From a checkpoint of a small transformer trained on Wikipedia: 8 layers, vocabulary 8192.
Each number is 128 + 24 x the weight over the matrix's rms, rounded and kept within 0 to 255. Layers, rows and columns count from 0.

# layer 5 MLP up, 256x64, rms 0.18, rows 42-94, columns 0-63
[[160 101 139 113 158 148 125 115 105 110 109 144 137 121 121 150 115 125 119 156 168 118  95 116 132 118 126 114 135 181  99 160 130 147 129 122 157 110 137 126 153 127 118 113 125  76 109 181 137  96  82 138 160 120 103 111 100 118 112  94 141 136  83  94]
 [132  41 167 112 150  78 186 146 134 136 127  95 136 164 163 112 136 165 133 135 153  88 118 108 135 142 137 124 130 138  97 178  84 113 135 107 114 126  98 111 103 126 121 120 110 124 136 124 158 127 101 110 109 108 139 128 108 144 135 111  79 187 151 162]
 [116  92 130 130 137 160 106 127 120 115 141 147 130 124 156  72 144 121 134  78 154 174 128  90 140 127 145 106 139 158 152 129 127 154 120 125  90 117 129 127 153 134 146 139 103 129 115 153  86 151 132 172 131 151 120 136 207 105 110 132 114 105 126 155]
 [161 129 115 121  97 140 167 143 134  99 159 121 111 126 158 146 160 133 109 115 117  97 150 115 136 127 111 116 103 102 128  83  97  96  94  89 126 142 136 133 134  87  97 133 144 101 156 135 133 110 116 170 122 115 130 123 107 157 125 135 125 141 151 120]
 [114 131 104  92 102 110 130 110 200  72 160 122 133 118  88 110 140 142 121 138 162 128 102 120 153 123 104 139 115 135 111 158 145 156 112 118  92 124 141 120 111 161 116 122 139 130 179 134 164 119 114 142 125 148 103  73 151 100 136 120 170 139 137 105]
 [139 160 188 149 141 169 136 154 112 154  97 179 124 152 127 163 115 125 120  82 168 144 144 135 168 110 126 161 128 162 146 140 145 139  87  99 116 170  64  71 112  72 144 148 127 164 108 181 121  44 166 108 157 166 136 141 127 110 153 126 120 140 131 135]
 [144  95 109 109  93 154  87 167 129 155 139 127 118 124 100 123 145 120 130  87 102  97  98 132 165 120 150 103 153 141 115 123 178  85 151 100 154 169 140 142 140 206 157  96 117 150 124 106 109 158 113 148  90 163 139 162 115 162 152 125 153 161 119 135]
 [127 108 119  94 133 111 149 108 134 109 135 155 109 100 123 130 128 128 106 154 102 133 130 127 122 141 108 143 125 100  99 134 137 106 110 125 144 128 144 137 123 112 128 158 135 140 132 127  93 118 106 151 163 140 132 110  91 158 116 130 127 147  98 125]
 [109 114 115 181 133 112 167 137 131 147 152 160 138 138 140 151  97 163 101 156 115 139 124 140 164 112 131 122 147 101 131 145 132 111 118 132 127 128 117 151 108 147 147 123 128 177 141 166  98 121 125 136 103 116 111 144  83 102 145 145 116 138 131  99]
 [177 113 128 134 107 122 127 145 154 131 161 120 138 167 113 117 134 178  95 109  98 115 146 133 149 148 137 112  79 116 161 161 145 123 108 137 147 123 119 111 159 117 128 147 157 107 113  94 134 111 143 145 120  88 139 127 151 114 123 135 127 139 134 113]
 [141  71 136 122 112 151 153 130 100 133 141 120 136 145 128 101 127 127 150 116 125 135 113 138 106 166 104 151 124 173 127  98 158 104  96 139 136 112 103 138  77 123 130 119  94 141 123  93 172 141 122  81 137  71 142  93 183 110 103 143 168 135 121 118]
 [134  94 159 121 153 139 158  80 123 135 127 128  99 160 154 102 150 164 144 158 115 125 144 103 163 166 142 110 142 141 112  85 133 169 133 184 146 173 101 107 119 106  75 135 117 125 107 122 115 108 107 185  94 138 147 165  94 148 153 122 114  86 100 113]
 [103  93 133 133 155 141 142  76 123  91 162 114 118 105 151 171 123 170 110  91 178 120 141 134 151 101 138 145 124 147 144 131  84 178 177 118 141 119 123  54 125 113 145 109 141 117 146 113 126 126 107 146 138 106 122 118 128 121 123 142 135 133 103 116]
 [159 127 125 159 154 156 152 180 116 143 153 120 106 139 126 120 123 140 127 108 133  90 133 108 118 127 134 133 125 120 135 106 122 157 130 145 109 124 106 144 114 145  86 105 147 103 159 118 160 148 125 151 115 139 158 130 131 101 123 128 124 130 175 122]
 [102 167 108 118 152 148 198 145 125  80 114 143  81  98 152 114  99 141 156 146 179 139 145 109 136 133 156  98 152 118 113 121 107 160 152 162 161 114 150 125 156  95 144 147 122 169 108 143 118 142  90 203 106 119 138 146 122 137 131 133 183  95 130 110]
 [143 130 147 138 104 122 150 148 128  86  78 127 150 162 130 154 168 168 134 237  98 135 133 109 136 176 126 118 129 117 150 118 123 125 130  92 137 106 132 158  87 121  90 190 120 153  86 149  96 110 153 137 105 111 151 132  90 144 115  64 107 146 155 151]
 [153 136 126 106 113 145 107 134 136 138 121 127 154 140  97 101 137 144 138 106 128 114 166 105 102 148 111 102 114 114 152 100 160 112  99 120 163 121 133 150 152 189  97 151 137 194 138 171 109 134 143 102 119  91 166 101 131 176 106 131 117 128 141  94]
 [113 138 126 122 127 134 133 123 168 138 160 132 117  97 145 120 134  97 143 121  97 124 118 145 110 141  91 113 125 101 187 109 110 130 121 180 122 110 124 125 167 118 152 134 128 157 135 113 142 118 133 108 118 134 160  93 136  70 131 152 124 119 122 129]
 [122 117 100 110 171 108 133 136 129 122 120 103 165 138 113  89 144 156 166 132 142 141 139 119 115 127  70 120 119 125 105 156  92  73 132 108 158 103 139 132 124 120 108 115 126  80 108 112 138 186 156 117 110  94 176 118 105 116 111  73  69 141 109 119]
 [140 169 134 125 114 120 124 156 158 123 132 133 130  75 120 100 123  75  79 120 145 124 166  41  94 103 186  90 108 114 160 154 133 140 154 119 128 135 120 128 154 149 110 136 122 171 138 159 138 146 123 118 168  96 144 118 138 114 138 161 117 120 120 156]
 [154 121 145 132 136 147 118 144 140 121 115 141  79 114 134 143 127 132 111 148 154 111 128 137 116 165 118 100 121 110 145 134 127 108 130 155 139 155 105  96 124 165 110 119 146  57 121 121 128 124 143 133 113 127 133 142 157 123 138 106 151 141 175 140]
 [136 113 136 153 153 140 108 114 125 126 168 167 108 151 102  96 107 124 167 124 144 131 134 126 133 122 114 136 159 154 127 107 169 124 114 170 130 122 120 139  97 118 145 135 132 162 139  86  97 121 176 144  96 114 147 146 101 124 107 166 103 131 128 112]
 [190 133 161 152 176 150  95 122 166 152 144 164 143 113  93  92 131  92 158  88 117 157 124 142 195 101  96 136  89 106 103 144 125 131 145  81 128 127 119 112 139 136 114 147 124 133 127 138  88 116 159 159 156 115 153 121 147  94 162 114 136 123 153 117]
 [116 129 164 113 148 146 140 132 139 132 175 164  59 114 129 135 138 122 186 135  86 103 139 122 130 104 125  99  86 100 118 159  97 121 140 123 150 163 138 126 126 129 147 144  85 142 124  94 125 120 150 143  98 168 176  95 161 111  82 151 140  79 118 135]
 [116 111 173 113 154  82 138 174 152 102 124 114 108 119 195 127  94 132 164 142 160 150 118 137 151 186 181  71 132 152 102 160 106 125  69 120 142 119 101 161 101 132  79 130 126 152 132 114 136 151  97 119 131 135 116 148 133 155 134 122 138 115 142 112]
 [171 157 132 107 106 159 150 103 120 142  82 164 156 146 115 136 128 151 132 159 185 112 130 136 153  78 115 134 163 185 137 172 127 112 129 114 139 128 111 137 104 129 114 123 143 113 149 134 128 107 138 126 153 144 136 123 123  93 106  95 100 139 131 109]
 [139 141 181 108 168 149 137 104 124 128 148 145 144 144 122 150 111 135 105 175 101 124  87 149 145 134 110 121 149 121 141 161 134  85 110  87 125 152 112  69 137  93 124 169 139 162 127 144 122 131 142 116 106 121 158 101 116 138 125 107 134 132 147 150]
 [137 145 145 160 112 134 160 101 155 108 119 194 155  99 141 123 114 118 134 110 115 149 107  90 157 131 142 132 112 138 129 111  96 180  91 141 119 165 101 117 112 139  84 172 127 124  82 146 116 117 163 100 156 146 109 138 102 104 163 124 156 110  97  81]
 [127 165 114 148 103 120 124 110 109 102 108 108 149 143 142 136 124 169 143 114 102  81 157 171 136 102 162 140 118 152 128 129 110 130 118 150 145 110 113 130 111 141 132 135  89 120  79 148 136 125  80 114 110 111 125  87 116 142 142 122 116 115  82 113]
 [112  86 149 120 138 113 155 131  90  87 131 159 163 170 166 115 103 136 188 113 146 157 137 140 129 148 125 139 147 104  93 115 117 145 134 107 152 134 117 117 113 116  95 138 166 116 124 137 156  74 124  66 138 113 145 120 126 103 135 122 110 140 112 101]
 [136  84 127 124 102 144 110 144 132  83 143 118 127 102 150  78 178 131 132 104 112 147  93 180 151 142 122 138 103  64 122 148 139 130 158  84 137 136 145  84 171 142  99 162 137 147 128 131 140 115 163 131 119 124  90 128 153 112 139 127 118 130 121 131]
 [155 128 115 147 101 114 145 145  87 143 115 158 119  91 101 127 143 122 104 111 115 141 166 186 185 140 144 139 126 179 149 107 150 124 152 112 121 171 151 155 171 104 151 124 115 130 121 115 196 105 103 114 130 109 114 147 102 106  96 106 185 101 167 108]
 [ 91  70 171 126 100 158  98 123 164  88 179 129 141 131 119 114 148 136 113 175  98  81 137 104 111 110 123 122 132 166  99 160 111 170 115 151 138 104 159 117 116 102 113 113 118 154 100 131 134 100 144 150 117 121  84  99 142 146  97 137 113 136 157 105]
 [ 96 120 122 135 122 101 119 147 107  85 154 164  64 121 107  98 131 110 122 115 144 118 118 117 162  93 143 151 115 139 128 152 130  96 134 101 107 125 114 146 154 109 116 127  99 119 127  88 170 109 111 110 134 143 149 131 134 112 123 102 136 107 138 116]
 [171 128 140 154 113 152  66 124 133 147 153 169 137 140 142  98 106 131 122 134  69 103 161 161 124 133 105 145 120 141 137 123 102 162 119 112 119 143 134  82 137 141 159 113 136 122 147 119 119 116 114 116 177 111 135 132 121 147  85 126 106 138 147 135]
 [106 147 132 129 144 110  97 101 125 110  83 153 158 128 129 111 136 148 145 107 128 135 140 135 104 121 160 131 144 124 103 140 145  99 113 146 155 107 149 112 155 138 129 148 140 127 147 104 100 105  77 136 154 136 132 115  86 130  87 119 136 108  85 130]
 [154 133 137 110 121  93 154  85 127 132 138 121  95 125 121 151 127  97 130 157  96 107 116 122 152 149 133  99 136 128 142 105 124 102 139  92 122 148 127 101 104  64 120 100 150 153 155 131 110 148 155 119 139  96 136 145 143 155 130 129 125 131 138 106]
 [122 138 126 166 129 110 156 109 127 104  97 129 108 133 139  99 112 149 156 146 115  94 109 141 143 108 143 131 142 116 111 134 135 157 141 174 159 125 134 143 162 155 135  92  96  95 120 157 131 141  79 117 141 130 132 105  80 141 103  98 119  99 111 155]
 [164 118 140 147 155  99 108 128 129 166 183 130 151 116 137 107 125 149 116 153 136 122 140 118 165  95 157 124 107 162  88 154 117 139 118 101 150 103 128  69 142 130 124 128 123 142 145 115 131  92 135 115 111 132 126 133 109 121 119 126 116 123 109 120]
 [139 133 140 143 138 157 113 128 127 156 127 148  81 125 159 137 126 128 118 129 131 112 153 141  95 168 114 103 126  92 157 135 125 142 137 110 129 124 125 127 139 129 107 150 111 117 163 144 136 106 126 161 140 134 137 161 154 123 101  98 140 116 162 106]
 [115 183 101 153 100  91 115 119 117 130 136 158 157 100 108 162 126 124 107 134  66 130 155 111  97 139 141 124 184 103 138 123 131 108 136 137 150 132 129 144 105 127 141  97 149 114 143  98 146 104 128 118 108  96 112 130 126 109 118 151 123 165 137 143]
 [155 124 155 107 137 115 129 125  98 136 137 135  94  96 125 143 126 113 119 149 116 102 127 138 139 145 124 136 145 111 133 135 128 123 146 131 137 142 128 138 107 104  86  92 159 128 124 142 102 139 114 150 198 131 132 127  85 120 125 108 146 123 132 110]
 [117 126  86 118 107 129 134 193 123 138 153 180  86 138 144 108 137 138 143 146  87 114 126  88 105 135 145 161 106 123 165 110  78  77 141 158 114 141 124  89  71 132 106 166  92 144 129  78  89  91 139 128  92  99 114 139 155 139 118  97 136 126 133 118]
 [162  86  81 104 163  95 142 151 158 144  98  96 136 179 161 110 117 131 131 142  99 106 138 138 120 141 116 122 140 136 152 120 133 103  89 117 104 134 140  74  88 167  91 142 119 137  98 112 100 143 121 128 131 119 165 125 124 116 121 133 152 107 163 120]
 [ 97 140 136 146 151 136 141 132 187 134 150 134 114 142 124 156  91 100  99 148 139 130 107 137 113 170 155 111 126 115 112  69 113 127 154 140 159 166 125 164 155 132 116 211  60 144 136 203 163 115 115 129 171 136 183  96 158 124 167 109 102 130 154 127]
 [162 103 114 132  95 136  93 141 126 160 114 135 133 134 176 147 173 126 143  67 120 117 163 116 174 107 151 114 122 114 169 109 114 130 141  70 128 111  92 108 107  99 108 134  97 154 150 118 177 141  73  90 202 161 185 111 173  99 182  99 151 132 156 170]
 [145 157 119 129 137 127 105 142 167 160 190 140  80 141 114 110 152 161 131 130 158 110 150 109 110 161 105  64 103 137 110 180 125 110 153 158 102 123 163 128 141  95 150 140  73 165 109  85 120 142 103 145 137 111 156 112 151 142 112 185 132 135 138  81]
 [148 151 134 129  66 160  87 181 130  87 100 124 130 112 127 137  97 141  85 104 124 141 176 109 134 128 145 143 133 119 138 178 138 126 135 124 121 142 182 137 150 119 163 146 120 168 114  98 154 101 117 112 120  60 108 120 114 115 136 170  93 124 111 102]
 [150 155 164 110 127 150 177 130 134 121 158 101 131 130 164 129 132 165 161 112 122 119 126 129 138  98 152 161 148 128 113 168 164 123 142 140 183 178  93 101 125 131 145 147 136  89 132 123 134 159  67 136 125 104 134  70 129 151 136 103 148 119 187 124]
 [114 126 139 119  78 163 107 151 119 105 114  92 148 131 184 155  95 126 129 144 126 183 145 166 164 116 105 147 162  83 144 159 114  83 126 148 103 114  96 153 112 125  92 151 142 163 152 144 120 115 138 139 112 154 144 138 148 102 111 103 108 148 169  82]
 [179 135 132  95 125 142 115 146 122 120 122 116 108 112 121 159 106 155 125 122 113  79 114 117 139 161 144 116 124 120 158 118 103 124 109 129 148 134 129 115 126 118  89 113 135 101 135 129 142 118 105 138 153 105 112 135 132 129 128  92 146 117 126 121]
 [122 120 119 157 103 128 146 112 139  98  93 141 117 132 150 135 136 135 115 133 147 107 168 143 119 101 115 113 124 138 114 119 117  89  99 132 120 144 115 125 135 131 130 160 116  94 115 132  96 142 104 143  70 125 123 100 115 142 137 149 120 158 118 118]
 [117 111 137 145 112  94 105 130 101 124 133 109 110 129 175 116  92 196 125 135 129 101 114 121 159 160 107 146 113 102 152 139 125 130 115 140 123 113 140 148 142 150 123 122 151 149 136  88 121  65  80  88 129  80 181 141 139 147 101 113 171 147 160 113]]
# layer 5 MLP down (transposed), 256x64, rms 0.0948, rows 42-93, columns 0-63
[[138  95 145 153  85  94 109 163 170  99 152 125 138  96 141 115  89 141 113  94 113 114 148 132 119 137 165 138 131 128 155 112 134 117 123 121 132 174 138 115 116 134 135 112 153 142 146 123 133 104 147 121 105 161 132 116 142 126 126 129 124 133 149 150]
 [173  83 148  85 155 127 160 119 134 105  92 142 116 125 141 164 128 108 175 100 145 114 118  90  97  90 107 129 116  71  82 164 128 125 166 116 128  97 128 126 157 152 132 143 101 133 105 135 146 137 107 162 117 137 137 125 128 145 110 115 169 141  57 119]
 [162 120 111 132  88 125  97 133 114 159 162  66 121  98 123 134 134 153 110 161 106 148 184 112 117 107 112 104 110 129 129 183 128 141 125 101 159 155 126 117 150 151 127 112 138 144 168 117 115 134 134 119  85 130 134  76  86  97  90 111 125 124 113 102]
 [118 119 131 152 113 128  89 131 152 122 145 128 146 100  97 134 128 137 145 109 134 175 132 102 112 129 139 145 176 157 148 133 146 130 178 137 108 137 153 129 108 131 152  90 111 166 109 104 156 130 144 103 129 117 127 113 183 102 132 114 131 125 117 134]
 [137 181 118 139 137 127 133 118  87 168 109 125 140 145 151 107 133 115 127 119 125  89 114 136  94 123 104 140 115 120 144 139 118  97 163 146 131 129 153  97 140 127 136 140 159 112 128 104 123 142 126 127 156 101 146 191  95 151 142 153  88 115 154 121]
 [101 120  78 148 155  76 110 131 112 134  86 137 120 110 161 135 114 123  78 101 117 105 110 116 136 121  98 141 150  63 150 203  98 158 137 139  81 153 159 128 139 126 157 134  96 151 129 138 119  44 131 134 131 159 130 130 139 120 121 163 146 145 143 144]
 [131 153 138 134 158 137 174 117  94 143 118 147 148  87 169 162 131 137 109 138 139 130 134 142 146 126  96 146 129 142 151 156 150 129 131 134 111 103 125 101 125 102 135 140 133 132 134 124 122 109 171 129 105  85 146 100 111  94  91 135 115  96 128  98]
 [131  91 120 144  97 136 106 150 114 136 124 103 174 123 121 157 143 144 134 102 156 133 140 114 117 122 128 131 124 129 131 143 116 176 123 135 107 117  92 127 132 121 154  83  88 126 120 121 165 125 141 138 103 129 126 128 157 104 128 122 133 167 154 157]
 [119 143 146  71 152 126 154 144 142 118 127 129  83 110 104 115  91 123 139  70  99 128 118 108 145 131 122 118 124 146 152  67 120 151 161 109 176  95 152 141 131 132 122 142 139 114 140 100 138 143 138 144 156 109 129 144 147 148 147 174 175 109  98  71]
 [ 94  72 140 103  98 106 138 159 146 138 145 127 136 175 134 126 150  91 105 116 133 143 175 153 147 145 106 116 111 104  97  94 151 115 136 153 169  71 137 100 122 117 142 105  95 136 127 133 125 113 120  87 105  80  98 128 138 100 132 183 175  98 130 142]
 [164 125  96  98 112  98 102 142 100 128 120 145 146 151  93 115 114 166  95 123 141  96 153 140 170 172 162 129 148 112 115 154 145  85 156 108 120 143 160 144 133 153  92 131 128 156 113 132 133 146 137 161 105 141 138 107 121 112 160 123 132 152 145 150]
 [123 130 115  95 105 129 128 158 140 166 125 136 175 174 128 108 106 123 117 137 102 107  77 206 157 115 122 139  97 104 142 114 135 145 135 106 128 121 148  95 124 166 140 155 127  94 125 158 143 148 123  94 126 148 122 154 169 154  92 131 126 105 166 165]
 [124 163 139 120 150 129 124 142 143 113 119 178 115 163 113  88 119 111 117 147  83  93 133 101 123 128 115  96 150  87 137 119 114 108 109 106 116 132 113 142 143 205 132 102 115 113 138 161 127 120 114 126 157 129 147 110 126 141  89 107  95 125 119 126]
 [109 134 119 147 104 142 120 161 170 126 159 130 134 130 127 118 126 150 122 110 130 163 136  95 124 114 136 130 143 136 134 120 112 120 132 109 149 130 157 126 134 104 166  93 124 170 154 125 123 128 111 128 129 117 128  93 152 116 152 131 136 132 106 134]
 [ 71 173 160 106 197 125 110 130  87 115 130 107 128 172 152 153 143 137 167 128 182 111  92 122 169 119  93 109 105 114 121 155 104 194 105 103 124  87 103 133 138 131 130 173 134 119 121 125 121 143 131 105 118 142 120 179 109 141 132 103 151 137 116 128]
 [160 130 152  90 100  97 101 123 112 131 137 124 180 126 116 125 142 166 109 141 107 117 153 150 134 118 122  99 140  80 144  89 143 157 114 144 124 112 134 173 111 169 132 106  61 175 135 174  89  77 120 191 140 119 141 176 109 108 173 120 105 176 160 171]
 [123 128  93 110 124 131 152 150 118 119  97 174 151 155 132 105 119 123 116  92 186 120 101 102 129 103 149  75 124 125 115 151  98 127 156  65 131 122  94 138  94 131 141 148 134  89 117 134 123 135 118  98 205 153 142 176 123 130 151 176 104  99 113 103]
 [138  67 105  96 127  97 101 152 122 112 143 103 144 119 118 120 135  98 127 154 101 106 130 137 128 117 121 141 145 117 100 119 153 148 141 145 142 115 114 126  94 137 165 113 153 113 133 123 126 126 136 105 101 140 141 157 130 157 139 160 128 149 117 160]
 [141 149 142 122 126 120 158 137 134 116 113 125 116 144 159 111 135 110  90 129 116  87 138 113 159 117 141 112 145  93 132 147 115 147 109 134 122 152 118 121 136 124 134 147 100 157 119 172 133  73 102 150 134 148 137 125 141 160 123 149 141 132 139 123]
 [170 129 142  86 103 144 111 146 140 128 183 161 144 157 121 144 104  93 106 113 113 127 140 141  93 133 165 149 140 134 115 139 148 117  92 122 154 167 121  99 105 180 139 140  98 129 143 152 120 118 158  92 120 133 122 121 102  80 133 130 120 121 137 129]
 [107 126 122 154 103 129 132 147 155 132 143 102 142 101 101 126 145 134 121 112 121 159 150  86 128 124 129 142 146 138 110 127 122 127 135 119 124 140 146 156 136  98 163  80 113 182 124 122 141 112 111 110 150 102 127 110 156  99 124 152 142 149 108 120]
 [105 154 135 140 118 154  98 128 171 135 138 121 146  98 132 122 124 145  92 110 113 119 132 101 131 131 141 116 149  93  96 121 160 165 138 137 118  95 132 105 136 112 109 156 117 146 122 108 134 106 110 119 159 101 147  76 151  71 119 149 134 176 144 127]
 [ 58 141 154  81  93 141 135 115 121  93 106  71 133 160 140 144 103 156 109 186 162  94 181  95 124 140 103 151 180 114 104 114 141 196  80 139 123 131 121 134 147 133 123 131 140 139 150 102 115 162 154 151 151 112 139 100 135 148 108 152 108 156 128 114]
 [101 136 106  67 146 154 132 121 144 129 117 111 180 161 126 106 122 103 103 158 135 105 113 146 139 134 167 134 122 143 112 132 161 145 136 164 149 112 147  86 132 116 132 169 123 119  92 129 164 118 117 124 126 163 107 210  98 136 179 135 162 163 125 120]
 [135 189 125 146  60 147 114 114 110  81 143 169 115 106 163  97 122 116  99 110 139 142 102 153 128 100 100 170 125 109 162 124 138 139 128 164 108 120 101 109 121 103 154 167 166 126 152 130 127  91 146  92 123 135 113 131  92 117  96 119 152  95 104 121]
 [ 79 166 139 157 120 110 137 137 128  98 121 127 119  92 121 107  78  96 139 154 132 158 164 143 126 142 159 105 110 127 130 129 122  98 143 150 133 125 133  84 134 124 129 129 153 143 109 158 107 112 119 149 142 115 115 150 140 123 159 137 140 125 144 126]
 [130 173 121 156  92 126 120 144 122 118 124 144 138 139 152 136 111 137  98  81 116 114 112 121 104 124 124  79 125  63 147 141  98 154 100 151 134 147 108 143 155 125 115 126 116 135 131 104 155  73 162 131 116 107 105 149  82 140 128 136 126 109 143 119]
 [166 126 122 111 162 135  91 111 115 109 109  87  96 125 110 155 135 144 116 101 150 108 144 144  89 129  84 187 111  91  81 164 151  78  81 118  75 114  79 145  76 138 155 114 113 143 126  95 118 125 158 156  83 137 125  95 132 146 112  64 122 129 154 103]
 [136 110 100 159 128 140 115 153 165 125 144 148 139 114 105 136 138 117 126 129 168 185 145  59 106 140 147 106 148 139 127 113 140 108 128 115 134 126 140 137 138 110 131  72 120 175 122 128 148 114 134 154 142 150 126  90 179  94 123 110 132 159 139 147]
 [132 101 126 126 147  64 119  81 122 153  77  98  98  85  93 146 167 136 106 102 121 123 123 143 169 160 141 149 128 157 110 147 147 138 142 127 108 176 127 128  99 142 177 134 131 121 105 112 119 123 139 143 122 158 121 153 108 134  94 115 171 114 156 120]
 [ 84 130 143 134 139 145 125 104  83 107 127 167 128 144 147 176  77 154 141 156 120 144 144 140 163 153 106  78 162 142 129  94 113 150  96 141 160 156  48 161 123 113 155 158 122 135 110 152 130 141 100 150 143 111 132 133 127 128 110  81 120 162 136 110]
 [139 116 122 100 136 135 140 127  76 120 130 101 102 125 152 160 102 127 158 116 157 103  76 142 118  92 101 131 172  86 152 138 161 112 163 129 116 102 128 139 111 154 144 165 148 160 122 113 108  83 135 121 135 179 122 129 128 121 128 132 167 145 111  90]
 [132 170 136 160 113 132 149  99 107 120 139 150 140 130 138 111 114 116 150 116 127 122 118 163 116 155 126 135  80  80 136 172 120 132  97 103 106 117 161 131 127 122 125 107 190 103 136 150 100 174 152 143 125 134 120  84 130 154 129 109 150 135 116 137]
 [139 120  93 123 151 165 157 122 128 134 130 126 176 145 140 147  95 147 146 143 125 153 127 140 127 132  82 124 110 127 134  82 119 166 138 134 163 105 110 130 112 148 134  87 148 137 134 131 103 126 150 123 118 142 129 161 106 128 134 177 120 122 141 123]
 [114 134 129  79 152 120 194 114  89 100 113 109 139  84 122 162 165 114 131 113 135 118 119 112 129 118 125 149 133 141 140 143 175 119 107 168 128  96 142 154  88 128 103 150 155 113 128 128 125 130 143 145  90 107  86 157 113 112 172  96 188  99 110 111]
 [116 120 113 152  97 127 156 134 137 120 152 128 140 118 108 141 135 107 128 133 132 157 126  89 136 123 123 130 130 153 121 108 121 163 127 116 111 106 170 122 117 114 134 100 103 153 141 121 127 114 120 125  97 102 123 121 185 106 159 126 144 123 158 129]
 [ 99 136 117 168 106 123 140 127 161 115 124 137 149 112  86 143 140 131 141 108 134 179 132  99 130 126 167 132 126 148 138 121 133  96 141 114 139 126 141 117 144  86 130  94 114 192 137 117 147 115 135 122 130 116 126 105 160  96 131 122 121 122 117 110]
 [145 122 116 105 100 148  83 155 127 138 139  93 126  91 113 160 141 155 120 122 106 141 145 129 127 167 132 156 122 145 132 142 145 109 126 106 126 123 125 123 111 102 123 138 106 150 117 117 122 117 144 119 124 143 135 115 148 132 127 148 154 138 120 110]
 [135 149 141 147 132 185 156  96 128 115  73 147 123 107 144 116 129 115 117 152 170 163 115 106 103 124 138 127 165 121 130 136 129 120 173 155 112 172 161 150  94 117 155 122 128 122 155 150 118 139 117 160 156  81 128 120  97 134 112 144 108 124  95 132]
 [ 78 121 125 119 123 110 137 137 115  96  90 128 177 133 118 111 119 132 158 123 113 178 126 139 151 135 132 139 128 136 123 108 123 139 127 131 118  80 148 150 140 122 138 145 160 161 110  81 132 130 143 121 113 137 129 122 130 164 158 150 126 111 123 128]
 [144 111 140  99 157 158 130  99 107 108 121 104 128 162 154 116 121 128 173 146 136  78 117 157 175  94 119 121  65 122  93 131 130 144 122 134 117 100 106 102 123 165 122 173 103 151  96 151 105 150 127 104 133 148 154 158 135 146 122  99 132  66 118 121]
 [120 148  96 149 112 165 125 142 175 127 133 130 131 108 112 141 149 121 134 118 121 156 149  73 132 112 153 114 142 152 134 128 121 133 147 122 148 120 142 137 127 127 143  98  79 156 150 126 114 116 133 125 101 110  96 114 164  95 117 114 144 122 123 117]
 [141 144 148 124 120  90  50 150 160 133 112  93 142 156 148 120 151 118 149 157  91 122 106 115 117 143 122 135  67 177 147  92  61 163 113 151 144 139 151  99 120 111 105 163 159 110 117 174 157 116 146 166 146 126 113 160 144 120  90 138 137 145 111 159]
 [118 110  95  67 145 135 118 112  94 148 116 145  99 132 105 155 119  75 144 107  81 109 106 150 130 129  99 165  92 136 100 123 136 132 142 154 169 115  98 142 106 133 145 127 127 105 126 176 152 107 148 135 135 153 129 144 109 143 117 138 135 116 142 139]
 [164 124  91 122 104 173 133 116  97 129 129 116 108 129 125 143 138 164  94 146 146 121  51 139  96 149 137 124 142 133 141 104 118 135 137 124 175  97 135 131  90 145 120 217 123 118 142 120 122 158 147 111 166 100 146 141  62 133 123 111  89  95 153 152]
 [106 111 108 108  78 109 158 149 138  57 160 103 129 155 149 127 132 107 160 106 174 148 172 162 184  83  61 125 112 138 182 119 143 188 184 104  66 122 153 161 114 130 144 133 211 132 155 118  88 148 128 186  90 146  87 147 149 115 135 117 144 134 141 103]
 [146 171 153  80 165 148 170  83 124 131  97 160 180 107 116 112  91  86 174  74 146 126 146 100 135  59  75 173 119 114 129 149 182 170 119 202 135 150 157 128 119 163  91  88  87 115 133 107  90 118 134 135  89 119 116 170 119 150 133  99 112 133 122 137]
 [149 127 121  80 114  98 173 124 179 120 115 137 107 142 119  79 135  99 112 100 152 124 124 148  93 158 156 113 147  89 110 116 109 173 102 130  95 104 167 130 129 153 108 113 131  91 115 176 109 114 153  89 129 148 178 129 131 138 132 142 114 138  99 120]
 [149 170 167 113 107 108  96 106 123 175 146 129  98 129 150 129 128 124  88 128 173  94 140 185 135 179  85 139 129  87 108 139  92  88 127 125  98 122 133 157  95 132 125 103 126 150 140 136 135 129 144 143 109 133 126 112 125 113 103 152  83 123  84 118]
 [135  84 117 164 187 151  83 148 156 112 165 124 172 121 119 152 113 140 135 164 137 126  82 127 145 134 116 132 129 144 121  94 161  90 105 108 135 112 116 118 118  99 114 140 135 151 126 124 160 208 141 100 156 103 120 122  88 129 128  92 113 168 113 148]
 [119 112 100 182  73 135 138 147 151 133 133 131 132 140 110 101 100 150 126 127 138 149 126 103 126 134 140 128 152 142 124 130 128 107 132 115 136 119 118 123 146 113 137 101 115 173 132 134 135 142 112 118 126 138 138 105 130 118 124  84 121 145 120 126]
 [116  94 122 147 121 156 110 148 156 127 154 129 145 111 103 144 124 121 133 115 128 159 126  80 130 137 152 122 175 159 124 129 118 130 161 100 121 124 148 131 117 117 158 104 115 172 156 137 144 117 132 126 147 124 120 123 176  83 139 102 121 133 123 142]]